config = dict(
    n_head=5,
    d_mlp=320,
    activation='reglu',
    norm='rmsnorm',
    norm_eps=1e-05,
    rope_fraction=1.0,
    init_std_o=0.0324,
    optimizer='soap_variant',
    lr_mult_o=1.23,
    warmup_steps=200,
    schedule='wsd',
    decay_shape='linear',
    final_lr_fraction=0.1,
    seq_len=512,
)
Each number is 128 + 32 x the weight over the matrix's rms, rounded and kept within 0 to 255. Layers, rows and columns count from 0. Numbers have three digits each.

# k: layer 3 attention key, 32x160, rms 0.0694, rows 24-31, columns 0-159
# q: layer 3 attention query, 160x160, rms 0.0648, rows 25-31,57-63,89-95,121-127,153-159, columns 0-159
# v: layer 3 attention value, 32x160, rms 0.0482, rows 0-6, columns 0-159
# o: layer 3 attention output (transposed), 160x160, rms 0.0773, rows 0-6,32-38,64-70,96-102,128-134, columns 0-159
k24:134114086111188154123155112091157124155093093103152147150182149170125150139088132137102142057106129138052138146120122083100146125157135104196065105113172131149096129144160077184141131145156169184083178180106089105147177117162107103134135075111131133106120114115116095128117035160108088172207205168117079141131117100144114103168123123114124110216087166161144131078115137156161139201153113140159166146115168156137101104100148120089133097086158116121073125166114102102117120094075164
q25:147161126159073192122150163106111088093111087140073126078173144069132140153122178119132118104099114131105201131097150119072175136151135128180131156122166100131176153088171094171128099185143115135137155152101060089148150115102142149095134108159145090100170154155150062101140139129131166134188129149104096127103094101107160154146110087145154139171114124182106121134162158111131156133139141119146147105146144110128129085064138077084068109133146144144111087159115118092143102140108153
q57:079156194190118166099151182065120135108106084170167145137186188110115133191121143138075099114107087112080163146153137102081132143116103113091138193216137106133151186122141112176164078173140161170198099042185125091177161155131075168147145118121161146100184142138108155101119141133176164129122144100139104109114075117124153141180155083110031152093068142200142128136098072157142171194077144127101121045146108103164092178096111056114080156199156166152132120162088087188114071151125172
q89:156218148128210181086127088101121141117117101144152170098119096107113152108111106144153126118108159122040178107139138152114200134144087117126127136120192123173165184156083118099142124123117077155183137110140112098170183123102122149064135140150092136184111147174140147110139140133106127111125117135149153129176114106139123051183138141064093123122116125176159139083115154081115118145134160120107116157103182093176110058091118101066146157177138106160142096164116140153090128087101166
q121:121082155109102164126118162116138168044134086133202140138164166146152098126095108155115142131100071185091175102095108113095126086123102135124156083129176103111150180152211132152204148092074086087065145132145097101130179129098070185107172145149100189143176174152144145112130092099133195129135178159081113131075094066112155133150116129105073147078125101111134131102073091149140133165131099167118128166132137082123088176111130104122119089124159149184095113161166141104159063132082151
q153:153206162180113177122140181181135113111106086111122073100131182055085126177165186127162096093110119077055175132160090115096174148125116101142124149114176153087153149157185143157129131088129154129149122112162103125161138138130137148081137111136075140110215151185143166112116138181105128101125110102130065081125124109075187115198159097133085194175118140115139124124124107090098110156099129123146190113155175130125087072069101085099175221137121133123085111153110135166131108139104099
k25:138143170116139162152187119128149127125144105120123131077178142119167153130131142092100160134136139176121143101125184088108130152092110092115110119111150109103153096104090134132137084115122147144076106099124122123102163156142134093089101115176119085156168075156135114152117157122133091077131096203131174112100155174145161110171157167109118072170066127082101133110118160117126171116096142157170157135111136102118145124154146164097183137139140133096129083146079095090179105153116098
q26:118148148157078178104088133112093081114114083111124130099132131122103097157162170119073112030089128134122130173141086133155119123187129090139166153133202156161150161090123077117161125163103183179120149121151119110139148147099118106070109096121164125111162094176160157113135059123104064103162170157089092139141123065071150152176103084122107156100079175134124129140166105093121144155154120086143126128135156098156130137099106142136139114114100142150089110151180166087051119093080121
q58:137108193137150173109199170102147141088092085154162162065177075116139067192116200120153114060039043158114156170115172049164110132131096110137236092149200110158177122091220103167154095099044146114075169153108129101115149126124190134098211079147080118096219212166101175141111168094180174132201163182133074166114084033073148142171169071161118064122073162165040092102126167145182189155112088125167066162102235069161099139093202171087072017121185164191067143178076178089076101108087152
q90:173143136145131109123142126083114124062088099161175170097114106138135074148148124127181129100101098110074151165165108062092183094149082101134147102123169078154226126122140121163130108151122206150119141121135087130112175177131131209138168110174135154131155216139124126114120153100100169126137171119134134099153098107043125102143215136103086151160100180114163113043086158135085126168159145159162112169115157123200105127090186095058133115100206091146107112182094153158128059125093154
q122:122158184116212168099163099090082161104095073134156124093177119089161131178146167178113180116056049205135200175070129042079097103142100070154111093168175096200153181059115108188192041075132097158064175129130081113178211153050104107148201115194128092155166166183210150155083131142076099112162164197169110128130088038084090181197095088130085102130072214189092089082125177093144121185135155127109138167090122068171087119054167084104068101157147192154105093197128114130142047098093132
q154:131149164122109157148103101036056122082120078199189111062179190152130072145157176121143199073104123179130113172101187066134175080116059090197091072091206090192117095080155154146149045149122168138089137110081176135183162131091156150143131160172161138041104100172166104141099139169157144110213151198155123145080164120148119135183173103181127101221074097187162117067162151123149182236135174152162075187065170123138147190087191185138111109131145183179122120164167093102120096115079133
k26:115094124134108100157064100156116120143122189074061069166123150164132115061120126113122109156210195052199057133119134149170125154134172187128172140053084194087078066140099195124072151139146133095154107174077194140102046090209123068159111160068176108143098109033097085116163164156144064128102114065074120134159161185169148134037058185127166123111217087056107174180141086158168142100170126138167148148094072201106176115150125153192148075094035110156172139056155126187154171138154092
q27:119156111134153098106063115169171133165116119124114125163176111122097118167114108127091116052114101131136158129161140153193105101078118119074174170147138126120119073145122135134152099134146124121144070091115115098114146146130139103150093162112106145100133189109154087135110137111075139144110179166138113143161150101153116111161116121182110128154118159126167124109102136112150187153093091133208148137138113123204145070124138133117081102133094154129152132170119129107143135146124099
q59:229121139085203100104098162063118028096174129111139120128103119185104102184095161130149192121125149115116196189125150152145125138100155114160146089115135195159137152026105075119154182145148127148089099103131098124142136169149228143076155063232140120079121209135093124132139201176086135122145101144176071175120090164145176144123161178150126143095078097069192143152144095152145213127124115162160102136094197151146109132122152175076186117124114086139115087167084124142122095195120143
q91:144106126095185111153113139122119103111190125100139112067106141138177162114110114147158103142099114104122100157096119121119158086151135115129107189107189118102059127095114125160114176095094084129090145147101120121123131147126117122131108112120118162135148089131143126118085094188120110188104090162137081203148122083161157107128155131112155124146158162168163137091154164107178110143160144166133070127149150118134085147130063165148109161101131065122106125095139078159176111103116136
q123:117174185090054160124119131131097099158136125169138210106110103138084152161153099156138153125118135146135150102118022125095147137174082107129176118109170130138112136115122057161114113089037114173138104092101140103129137124097074135181111095178134096094111045144166059134115123154098135105125145144161116144108184140098156138150200148124009156142100105133089141067110123104194099124118140157136089113095181153169134105118110109132125144172092155102114130140178064139129135157102118
q155:169246213128154119143109107153102054122143108205167142073126137117168164118159138134129196149081128183072143091152174097102201098136122102064136118087177140132157151111098125132141051085110117091199156084057113143134164168100186191104117101163123174124129169166124116088050115121149159143115142090129131115112148106161139109167127173119111145157149113150064126067152121132206159187142152128132124137122144100138129096082123152083120184136183143086136099154097138114145072087122130
k27:195151089165151150123115083126164186170106163077128171138107157155087132088190148116057164103143183110107076150130137136108151128086118122098073117140099136164173144130136171096042143153169132144177080133127114166138077072129100109164114143120111123122088095109128141058136131144128115108086098116130146129125140154139089159105131144141139174139166121096197203154119143148166072106123117127097210148115112145107156130123128142100100166101146148130149141100169143100100174186172124
q28:108125112148103149113163181101139158088128101138112185146145147111161153126094077168149141132160097158095161174037105122176095152106107122110125139177111110178111178104116113126121157109112143114101092067180147120147135179082081138193182159133105145104120101142117173160135178136064181143101118155125124095106108113072131173150124087181110140153130151158160085074081122150126119125008136170098154104190083105112095112133094141116144112150079158083085149146115109155142096097097127
q60:157147098096085097121151120114084100136132119096118174144152120172057170116141124171139110117128156172208161155091207110118153097150131154091157192159150077198154179133138215106153114089072140147070096090064079071159143158151113136089115134153078135158147152089076004115084104129098172157188072121122120167161125133145090095110149175089113143165232145140168158115109140072214124068150092090119138146100136139124135165079133235126090182121183102080128106184174110160100145106182133
q92:126147119075100183153143104033063102128103088131109111133080105121120208133115139122144133112110100122118084191101130135153162109147153135094121084106154106186088194145123208129144097069097123072067086090082148142125152131099189120133137138108124192185139078176151172144097117118127060119155117131113090171091139051155117112134142145105096124166145158122111121170141142127171121150079091122137158089111137099147136085094134151146141131157089104166095153164128148145079106075133137
q124:128144110096146153137153140056109214083115091143073189084121169105147150146092150120134156160155107110117175086105102144084110140134188132118118063148103108171148105106070079098148076143181130156134119158136120134130148128124118176120176232122128113137169125146128130128153135161166172043178093123130102070095114132140187096134079164119125106132126162134125095081082150132119144142189090129066179131178118089170101175121150130114073168184117173203119166143154137164148072145133122
q156:067151158142113142142145095126151198176074138138074149091170157149101165074124111106116122102158088067128147128070061090136143116122120142103127109110127110139116066082118127116098093149104144146088105066125163164104129193130100146136135116135141146107133109118154133203099099103161127140126161089123109093151131092123144157115083137070048122147131179153095098112117151155115187134142134184189133084106104141112150123103112160096085184175143162125114160114161054129146107147112060
k28:127056155102165087125112115150157148105174183142168184090150113135152080097104149131149133118140103211187081152107128079131090121055051079161144149112086137057115131107153093141107137102153107118178146175132164185157139096101066093124112118076162111161069168091137072168121141138102102146159146176102134124085126126168155169136155153181133153124136135139180124131150118138135099108143148105126118124101138162118140112126106131124127129171068146132195189089133121104128168132166157
q29:145156142164111117107180156156102151126154139110168134123125136140119123089087128170117137081146094105123149202125122160145133122163135125042090133146132132127152148117174087156210136131114118136158112120114174162130123135118170117149126139133149186117142148140103168111124142182173147092154155116111118125133081107137109136121148127188148132134139162157132080119117170145127154117138085061106136087141077128152105149097112177131165113136084119170136159175144084073130114121120091
q61:207129134143151103197179125128123163113103108091114113124160138143107192122086122114174134151106185184124184114146120117088149119038111177033148110156129122131181116070159141159111122059102140174127141124116155143096164152108186156118044177174141140075170144135180115219103166095158149179133181164111138176145094135161180102167027140089128199117117195046108137110163162101126163108115117119173169106160137119149084144082101072099119147079119054161078143124131108201172124070079157
q93:165142093138113137141183164163111110056159135073133138104172133087151071151137141113149162174087126136123150137141130200056111094097127144094111145178147094152129138152094130115145089085131105104112129132119153101061157092108091110134059149146099121122123116153143105156162188132105139092133150166145099154122111079126148104140129054055180168113093131126135116119131150134115145107195134068147182081149127131180111080120104050138114110092190128098126097145105117146154167088089172
q125:171112097100145111125143117127116135104069145180128143152170125110087168069163158114132093085115085192208133181102137062118130095138104124125117136142102119162176173100121124168142134044132131119152048107129145156152156145120137096141076172165097145119110184139089147148109048114126168086130137158127070143123102112106187126149128098101151054141115159126149158080127097161147194100188080132159148105154146128142121123053102207115108131110128130155120144127106141112141123115112131
q157:160141184151064127136137141131123130138121140147128127170093147083125133108076092177121196128190088151138125118112080140136074137173098116110161097130165120202137096139107113108151200126125169146137121119094158168118150193113148129140083119144115159201085186146099137108138120085186155180121125114168167090116153128100141104129151151115080170168139149182167112133069157183117113138078091136087101150164123114087109142152131201166152150112112094167083033136115147034140095160126129
k29:085109097104144121114124156136157156099165149122097126161117102112148156144143144143101109137118128105139133132060181137207098132144129082106135176176095130110124114156131095068134135171117132132114101101133132152130099093193038104092146097137182154108141123076125126110112128147078139163112115084124161113121153104147079147136097115120144155144100086162158156114126101151175108102069180112094104117099104197082146081161119099139225204081154126096166114096147150095093128100118116
q30:142142153105184130089166120178119160143163125200116134109157148124136081110089121116113130146120127110105104091120166105108097149107150139127102054102164123122128108100103118187102137126097144133130130134152172112098140119123151157192127080123125143185115183146132098133156149179168133123133140148104136102090149126145129140074141126138099147159093157091110063105092145153190170154103150176128122121088137133118096072158132166154164143190103173132073129141148109102135126077109150
q62:096137130133131142102120085118070085118110129108137193122082116131109073096108186098138210140151184123124124184168156133068159165154056114111098124080099140076182192152061133108146129129184110139192112128167071104107150097169168145121077141114122095167053151140102148098121215173166146116098163155183185099062144135127140124145122103183153099086073136130132154113153095130147149137141138181133177091090181127130226137174157141084102124062154113146136105128112150126154130163128050
q94:068142130155081093114110115128147157182093084108076129140186173129137100115122149120101085135092092130139132175150085147151145143141162121172169132119106114150161114086118117093186044144121093184146127153125129111151158112172114127126163108135129166145129152153095130162174119120139182082142146088166061129110100133140117116127129067169116123126156111158162158160082110125058106172161075104164116168125133118111113156122143106112145208118099151181105110146150085088124118158161144
q126:121120152159135097110132191126126133109114129142199124093155108135151147117095148152154144117077164199088117056097142153135128119158075135139158171102143141114130103122164196128135127133130150140173124138128125162124125184123084125129089139120129125130122138138074096070070181123141185134170121202070157077125144096185097115148173159126114143096132134141172123158137189056127116117100128068122156103137164099134119165115084103101141137108117048167119131144118097117112144193124158
q158:123039151119140146092158129082208174115172130101131101174095131126141099073152083165152091162159135144093178159040120137126096128150121151035134151158109098178142210191100076142068096116091102143085131140142132055172110195136102074172185165103152137179119057098106121143133088117146150096139162134139131086109066079128121167122088125190129143108122172155111157119098082124142111047106153097073144149148081151101134144167194158143117095146086127185135202122120064164103136121184116
k30:138140083130132120185122131152076119102087139121096134139105089118108151184139118092115153141136120163171166131156118122117141107094147129174130099133100156104144134074171146123132129137116092108107149096089129130100113124116154138141182168175163094045155140105162120185102071109068096124063124110116102148134144157147139146153123096093135107097127101132154151140140125170134124140146106124128074124101131094177135213127150163145065108188129160085136131095120094123103157073087092
q31:146136107114176147125165118146117177172122123209143175117148176117145104139110103094133151134153140147095106081117165127091088155143151176141085155111118098173141155133123126152096120144121130180117141081142113132177141107109129119086141113133154130149128113121196117120148077125162154161180114151147129093112090134134152133093180162160123156128128127140152133095120138141055159144171130097078150149110136154106121129129172155080141156129136183170161118125142080124107167115108156
q63:091047201111168141125131176130122139051153123159123052125151097186072142133179151112117122108122111139157131126081060140169120142096126116194089110111137136181191092080136193192137073153148112160129093086143158165156118172149121116168184174139145089150072146110176109103110113183140158035117055159138193080167136099148156075163119147137059010188054081120114194099089164157136194102203150128106191063061104103142192163142175145117179108128113202137092213145071073172198131162101183
q95:148081163093127114157198120139066162046197140162125128157119109183122199140144090113132101142182127074148149156173063096144131102084063182173131104083140110147061077087156128111137136126169147178107171125107135139133118186138161114137105115157126098086116136083098090123091115144104164145144106100109065117174164211130179123135140144118136116114133129086123189159095136115153123118146125056095152095071099139129123166133131113130173117139153132115081177111136116202173124066097146
q127:089150099132091130109110173086060105163188134134166171158053144099080163126133109127131132177125121168157135148152137159130117159119108155132076103175132109138121146192183122123172118138117097098113155107172116173143142100084108121107165140094126098123074120137151151146095114136125179166129131098070082107145099116173191112125119113141055178121093114150123153125051175035093125129093092158135137096108149137114106159108101162174073128208186122056156136096130167102115134100133185
q159:089121145166098145146116161108093162044139146149085099160140144071096115110149116162215092126168113161137110123085127178097135089097231178145119101148144133096102109162164140143173146127130110063120177138160178124123105120131100121103084140136093176166136177106096142122142077107122162113129039080116058110092116118098125074092094182159114144139114087126129081147095111124102054166100149114106146172143089131098107159167135108170103149121109162164145129119075108149093121119130182
k31:134182112177130094089163134186130150118109157095125144082097187092177104076114100155158155096144105157132116185156172117132076079142155136120166118067082132126165185167105121127116125158120188148184132137065104094060118111129186106119127127189114151170105179145153143154151161069179114145050110134114142154201109144122099111136176118127118130072110073140129066116168133200064123102130146120186089135155138098133122108124108148101102129112154068094147128108148092090145141114126139
v0:099102164103122118143126120132040125149135105078165110096097119116133162104158134126129099122151159153079142168093167112119141130131083134151121138125122087141130160116148070146119117140097095132091131186170166163168109080150098120151102080140128121138177103128115114143167107150132125091183115190178127143142145100136122162101163138149170150159180118126157149136091142087148056092126113098090090093154116083100075154115145112125119172097121162184122161107153137127128085168169157
o0:137199166153104133113163145039159116113146184120128139154075138145067163131176080097092146148112179077090081075110151167088122119073125132071161120103144134056136095130136163127107076143158137134160142110092096114120076151105147111086143133150096095112117175116140164111071117130124095093051091098131150126148125094109179124143111106142110119132101156158145189049123079157041105143121143127145153159094205111068119109151115167119149111180102071163116100139133172114179115123124106
o32:093153130107117139136081081131220139156128064110131095119205114107112216107150162149111140138164133123131068084132154093164100106137145081167146139155134146138114105186149151109164107143120091097109129189126164202149114165120150172122130133146157151072107132088151119088104126104097152117165112133174145198142191145121142135125148110109134167185139134142104157074154197138212071109088096187152094188190185054115182078159137134148140098118111190162130138051157125127153150127108217
o64:126101125137150113134157166158133094075179173122156137173153138127149112123095138153132119142123118139161105186121127118109133138144164151149080135174086119129107145121107136154164176142095120178087107085196090116158107132172138098137107108109116128095183091105144167138197119139157161147119113126090129131172084136092111085131159114106186133115107101106096093125082114092133133103120175181117131169124075146149120128074112115157112129134101124107140136181129091113141135153161136
o96:136119161105161163088116143144124089153102151113173126101097128083151099084125140161132108067090095140164144151113135148145118139137118161160112128117139111157172131142162117121117180078145142136120173144138218114081180120068061126145136129144104152117107113127111118155126164122186116094147117129170078118099134121150131134150162112126136131114170178117085144185138153095092122104068152010107097090198114200175103145153148141080155130150158122137118160087072126171125157121117095
o128:106094092117129118096079124169078170117110115184101133093052143126172110178108087168194148161145100138099108145192143145153174106160145177146161097152189111155117101077124146146141132115117184130144082116157164087091132130151075183169112089149146101195130090103146133106156184041145155069110159090091149094088088109168091103105128110139158164139174098120159071148117137181176086124167094149188151088154116108182107138108143131106103119113141121143172085155169130107114127112132151
v1:174127049130145168185127088094105101165105119121155132128100153147149138106135127126145111087095113145114081109201128132143164080164151157164111099095156107076157121079151142133146127093137079125106148139039063108143115191158197130150131078116108148113149100122093118119095046118103162124227136080147103118082165137133127169126112153147098112096171105116124081155156139102156151191187144078164066188125148143092119104128203148121134125110154138153082113137150140158116144116141121
o1:052119136119111131098086157160072077168110188151157127116162062070118148085114150171113148142119094126171066109059134107159154122179126174144129119116086126142113107156096146074109132108095090153107112119188078120090102084088042136191123118140142072097090137082144128123161105186079144208053100137115161091095138129157095137103088155127132125120132153140091096122097114122215115150094160221151089114174088072153097068158128125107086106149101065141097145150085149130114124100087188
o33:110201098100109135118105165128087154104131174114145148101115136164148157102107186111122170194104142198087098124097121168148127089177181136107126161123124082147193185134076055123105125084151106112153132152174093118212171190083142121119104141115084180148134137160082105080093108140111132075198175138160111089090083169121144084157142146119087177084108100174149114155183114170095107096133117142145099087134129108101156132124083176165165116088119197154159166172075167103138133177141079
o65:156135086157158115088186157139183104122164104156149125145148169160079119172183121117090101111145119173073113136124142150124129109072144126161120140155131132093126081111127136178152070114109072128089170086116113096128098119160165122120132115120120085101126150157115167122116131138128129089157111151081112110186132141112156144136150131146108093137130130128139138162104075207120176139123152158166082154140123144148085105079127061126145115130098125089120139107108135084113073114083089
o97:094084142168127127141149114117099169124050143141172144181141145109114080084137087104098027091161142109160187152075132117120077156115124181113129090092111131165114116131190180191096144128149146118138162090111182137120110103165137150154142150187124088162140123119186122175145167083187039081093131113142131115102100134163108124137138112093180106153149156014168156071092152050066167153109144066116140130113131127142104169136204108102069112150170111137060135087188118142109112069159130
o129:163081188104111106208176112138131140078155135105124134152084152141161126192117159146111202105135155122135174109164104149066188126111187150148123076163114141159137135081125130077208177176108170136131091103112158123150139121146138165114177095040142216103164101133119156123188092111121128201101131147126150172135137131066163163036110180157127146098121070177111097134111161115130096172172162068115167187099158173093109194137126146127110155168105121159183124106117109100136157199143102
v2:134130085073079115185150159130110129115125125192134171113147120134124107141101143170095139155126177116125174062146219159188122130129123118176084132102140150121140123168107114109145125129053143097084154200086160151127130143119184162151081149125137107143111139126067147159106083195111126118115131082149121127177098141164065115141088179118134142182128113086153139140090100078131150117100112164160114051090134095135170112153140124125108098130113106127094070104082204137162153106126127
o2:140151180164173126098159129046181170141103066169071149083109148102116128145154130096115149102117136189143139148176136112069112184142125147198120137165095146069141150153162141132108152130112147150124173141135176109137120126196092153171145087121123122183108096130183093167119095069149080134106114110136152133168095144118138127079080140119102133154136128165170120145132165179123206138137098133146145096125124165147090143125138056111096134117176140091198116155128175123145147098175124
o34:147136069047053130128169115133114081181179153144114174117185098132103094136186155135154200155127173122023124172119090149172234156159138108174157121107091162075122184085093144102155134127113111119130108127105110096083136178093110077089139187132082178133095099153043033088121203110148215181135069116088135047086181098190126132137136117108106146136094059124133124132057074105081126150119167110143162091111127125110133122068149083103217201100069111169129199175131174173092084152093145
o66:125076135082111116116136171158136145111132188149119089109135086152126105144108192083051122116129103133104140122115143125173147113107134083119115098144114144150107069180111115157132119134155171147088076129116146131161165130187165090120093127163140106169193122116077122161136113179139121148195168132143172147105118068115127152128181082155124076071178130138151177158140102131119096151102106128087048161155109193126126156116112114137095086167117109116086137131121167071127144129119152
o98:112142124145155142140130071126150162118106140119115123164144135117150181067131098207115164101120128110197149151141077189092158132142099090156139129131104069198156158164151104078143120134135119111135184139141189142176101131120099131174164101100185108082091148104114159111151097101080101114140179169124062134163124125142085101139107150164115140106056182120140078082142125136130085084148123120187137141162142144101159154178104176104075091149083085108131128126126071118166149120106152
o130:164151110147077141146146160181105135102105079134198121156146145160090130182123124202148093147087106145179161129056135095140133115110093151136156113156164088129146096116104085150118138150127057058169114125119085182106178093068106112064124131112118142115136166074125139147144076175149169129120092111134129142099159175133141143117211125184150125144103208110102109080167115097162116081102089142128175110138113107146140100107142159108183154125190143184125109084178103115100204149106120
v3:055134102147140166165129178127078115085148124176167105166111097104124092155149096149189136121132132070091097058115096121082166161131157130125116103155088179050141126090156079134141181124131183177094097139155186095146108138110183144190189157161138143078133116134128193104160105184096149153134141113141124137166120120110108098126118159103148066078164098055124147169161126105144120090133090170048089112186086118138075140122081062112079075145131137092113115133062089172078149082100187
o3:165080150131116135080128115149117160130081096101157136120120179160138120153172145112085164108123118106145063072149128088148134113148060100143120146115191079148100138120168101145167111145162071103127101134125143121142105104137170119124112150148144154146127120121121167114081137195113128114099118132160148170143086126135139147093179031076142136115114116126077128154150090148129123098092101140119111164072131088122146095152103111116110114153185141115075111190160144152121138180122122
o35:121130073189119099155151139156125050116118125120096083115144086159156085167111128092159134110165165113090174146110123163079124096140185140146116117136142135094214134071114114127153133149123174136139106137129135084110159148128089118121147155106118145122139109145131145132143169104140103165145195045069095098176124162151152148160163107127121185117193144155085121115149166108157149074201137143104168112136167168183118168047069079152093106145131068129180126095040106090082185148095126
o67:146154091135126166085114138158113125141139155116121171121089145155135152183149086117111098157153111129140129152168056128087112114116097165144084117134117163133160098127128170135133153087165145074099083078086099147165158194158125208139090125107117126140150110107117111129102132091179137101178090074101129067078137109167094138118153119135129132141107151152153109135142127111153059132092110069121134105116166163095127146076168127135166097140126120104176123148125165113064135137121120
o99:078139141051157125135077120103148117166149136145144104123123133103162160106085155150145145145118092209092127140110105157206121070076168135146153169195148112185110133170042090158039121046122062138105165128123138165083140144084077104127179145121150157080073115150161101106151139102101141129064137177185122090124125098091132098126147133203151095103097028066099149080109123088108116182141107153146127164204169101115150130209195180149145195218122163136105108093120184116123127095087131
o131:146143155162150080170165135121209071122146038110103112134061084074107133092168153173115137137071155103122183188086165115092173156193154078115109120117032183092134111171123151069077137146105193069097192133135125157137164113110128101128138072123091059183144066104136105173115092100160114108167102105140105129130145145069156178167119164072090111180110112112173161116153149114106092120104116130160188142124098152080107098138118165109157124083125126143111161134098112138127090141165152
v4:114109103090148134172128070129099123170138115146111145083117081137128189148034141129155195164151172148086164115155129095085161083138167140197138057145100135126166104117082127113107150163128154155113135121169138131061122131091133169113120162136118180156114122158100151143096114119091094144115131053117180124155079135128078140117113151107112127170142084181162098099153116141163146120130103109105082130169101133141164108093127155125137133109095104130161119121132088206180123190104084
o4:127146128152131165107111094179164171121120113093117061111116101134135143163067100121146114168120142143187095121149094127132141113185174116149183054113130112138109102116134133150142056132136103116148094119134129070117100118156135129110154130136194120179212167142164085124104073135111087120188132091117155146109122137077079115183101125133152147132159105220116119162088134096135119142174128124113053127112092142159131187164097158179151049078144089110098076048102103118150135149133130
o36:122125125092077141168136152130124143142106092154107139167176129056092157124121201140097131121184166056065129102079153149106107089104190061144133152090089106174113164112062080097142135146104049136166165124197135097107159177127178198176142185139123208165147083093062080101109134150177141177090175175133142122137203100236158140160131182140153164123130120081085139160121118141100153112104110087135098134154125110136082066184172127012143163104137163116207147130088127098092176175062114
o68:133131186059114130122151156089143076161149106144154117186124096171185168110142111134163124121155144164124145093112116132139121090121106055120181075075133159152111066113109127120092177115120137166087151092146186152099127145158170116068182122077103115128174153169176137090065079119136141146126122147117096105093151120108120198133151168163121095136094145107141167133142167139108096110118140114151115096116124178077163080073108152123124158147143196120155113179099132136100123125109117
o100:137147108183162119104093076099118115137089162109163189115092139202170072133132115114119122133144152148158132145136120083097128205108123159072102177176094178116130109158143192077149101135142207128129172115072057180142154115125049132166144087126136102066077129105129115167147102108126106106082105152162134073147133164146133090114139091128126181140137110054144121123099150162073123110146145128096145152113099105180116153123101077133148152154159065186133120121115153166157114136152199
o132:075094097215167096086151128111108098101160108106151157119120133117132132117158104123128143101118124099111099118191076149149120086110051079161090190105160073123148146112131111126101175066127112153226129135131120151097114120169097120087088103114035114079086144128118135148116143086150131082194120141139166146137161143088066120115120060117107152151149175176127141122182134127155135101172121140176167064102171086087091140151118123121124147114116139077081165187177134129127110061135178
v5:173109150128136173116161141131148115092186116108165162110145102168179165110081124071145168169111168160094142156138134134107112169160130132087098172077132147082119110136149165124134104215114192112101074074174134072088124071131140141095135048064119089189164182157154108137063184143150098153164069129079111116148151105167184071146157104086170187072109133125135124095145139130136218161104098157166144144158110169115142128128151111147129112154186083051051106110148134152090175165080096
o5:127132110143117170089152141128076142122157155136122130127152138104095168081137119055090092093082119124136098119178146126140082123074055147090123164120151157108100124188171205108168109104123129148121132129140139179116137097153064129121107120115141147156072091172170113166110184115164133123119178137121103186154175042191111143125114140143131112144113160154136156116132129197145126149100110152137107077106063182077113102152135119114120125099066111122143109105155124160092138178146121
o37:161155141151168152121137093191183112092130154146090123115095140107184095169048112182191188152094154102163158162164151154129118188099154098150117133124165067102159182168104151135084108136160119146162112092139099136193152098173184157139163112098151123136188175100121104183133101088104099177141181131056174109145082200097125115082083096144118155173158150165171124154130173105160156158129083159095134151125110085152177151074107143123140088103141124121156068087113089124099171144130115
o69:143083137042135098143165160143124107133102106145146138130149128148098180105133135174137121094160158185102111115135116153149142118131093099050160070115124131119114128110137132113123106141135159096119149152123135164111131116108096067114082160111153073149157178119095140149068062144152118151144111081179097095113174162156150196170102191098057153161158139080119156150099126112153063108126092085129124110088157148044118126141155107111112174100172100135114090112103163139148124166143123
o101:174179145171177121139117146084084099157169141104132129089065132151104090159107129117127134082159179080142161114130138133058202166133130128180181072076189138108127097160180141133111115147186135164169105101097135178119125133195133122114186119148109160137047149151097159154043113129166162142145056154135123119178124163133105090129067124103094132134164115164137125081120105109152172053181152016154121096102174228122111189103128156139119181059114105126111162161129130144191125126169091
o133:060145078163098122156093112118116118123115168116155126138133123101137107129144082143126140117117126124118132119150093114119159080180162159168111148146123162160158119094091068154131165119164167100149160092144123071183077112116153185124136140146120146129160115098155105098197131097147110099173122096114087103139113114098160083085152144175142178080107121125139081145149147108094099073174210097105188128151120052116101089100124181122094156157106142124143155144134106122142107117162158
v6:167141152135140126142116077181135166132104112097176149116104154144130147095158129063084170087131130138127132114116116099146154116185118104149091198091148128077087097126161183198115100113167159201200092150081130142091141107124161167134095108061091136119100135110132176118052128115186115179107140084097101114129125123181079079115177110079092099146144129142144119127180153109114161148165086106166124125131165116130140105153105099148086121070164099117154114114109105146130134151085056
o6:111093057108127116092120167161106212127119087173099084180114185122130089111149167134152155111137116120130148077165144151114170123173196141176162112098060112124111132075149110092097150124138134123126159112126143121144190136135155123135126123107195154195077093132136078107129060105147098138109109142119165090089128111139139114153142149082120165133119133112158117099134106144080108100105131097111153142072099102173040120131107146103113112122142160178152157102163150154128128130143122
o38:125128116126048166168148100147094110131098077141110137128142114097111173125129060160098123086109130152102152167074130125112123084143094150104117213138144166107139111149132086124164144132147095169167169094129103148111026135155094165107147137100037164117161191177158097142157136079089167207089133137108100107190156103116119116117078181159125130151145103115081057139121162147118143109166148171172176096134124109136200127116079094106158153102109121072099097104109105080180111175133138
o70:130144079124141132091162121134109128159121162077124136094152160056150124139136126084145131161125151108190135165131155146120126144123094141105142120138146104125154127184133129090100120126092192136084125144125160180115143107139106098121164130100107088103063144133093127216099130137063088115115033163126142085137160110157104160150066166122131099159179179138099144128101104113119152161158115138122116127126117144123132119168192073100125137134112138072149153154114134170180110104128118
o102:126099176143153089156104106121079122153100164139155151138155093128062135129108075152114102079144122101124094088189151082124145109101104155143091112152124142144149115116115090175144146130132160125163083115153116104146095118155147112122057127179108099116162123095105099093114123118152090087142149074188136101159130197181103085120179116122142146116119044080224123093207115136151171149105114039117105117160156240099088151070118220037143173147150072134128139130111074091134123061140091
o134:042152170170167176145146137146180116125104137156073111091140112142174176098085204150137121082115096201125128117080121112155140108135155098122145120107113130120087174149112209122130117138131121116116136115130086131149139073109135102161157109128151049139161119164111156175106165134123072154127127161109133129071142198091185140117062081120138122114172139105100116152073146123093047143133132163126135159118072102167139139132170146105119107122105132130131099161140102107068102117136169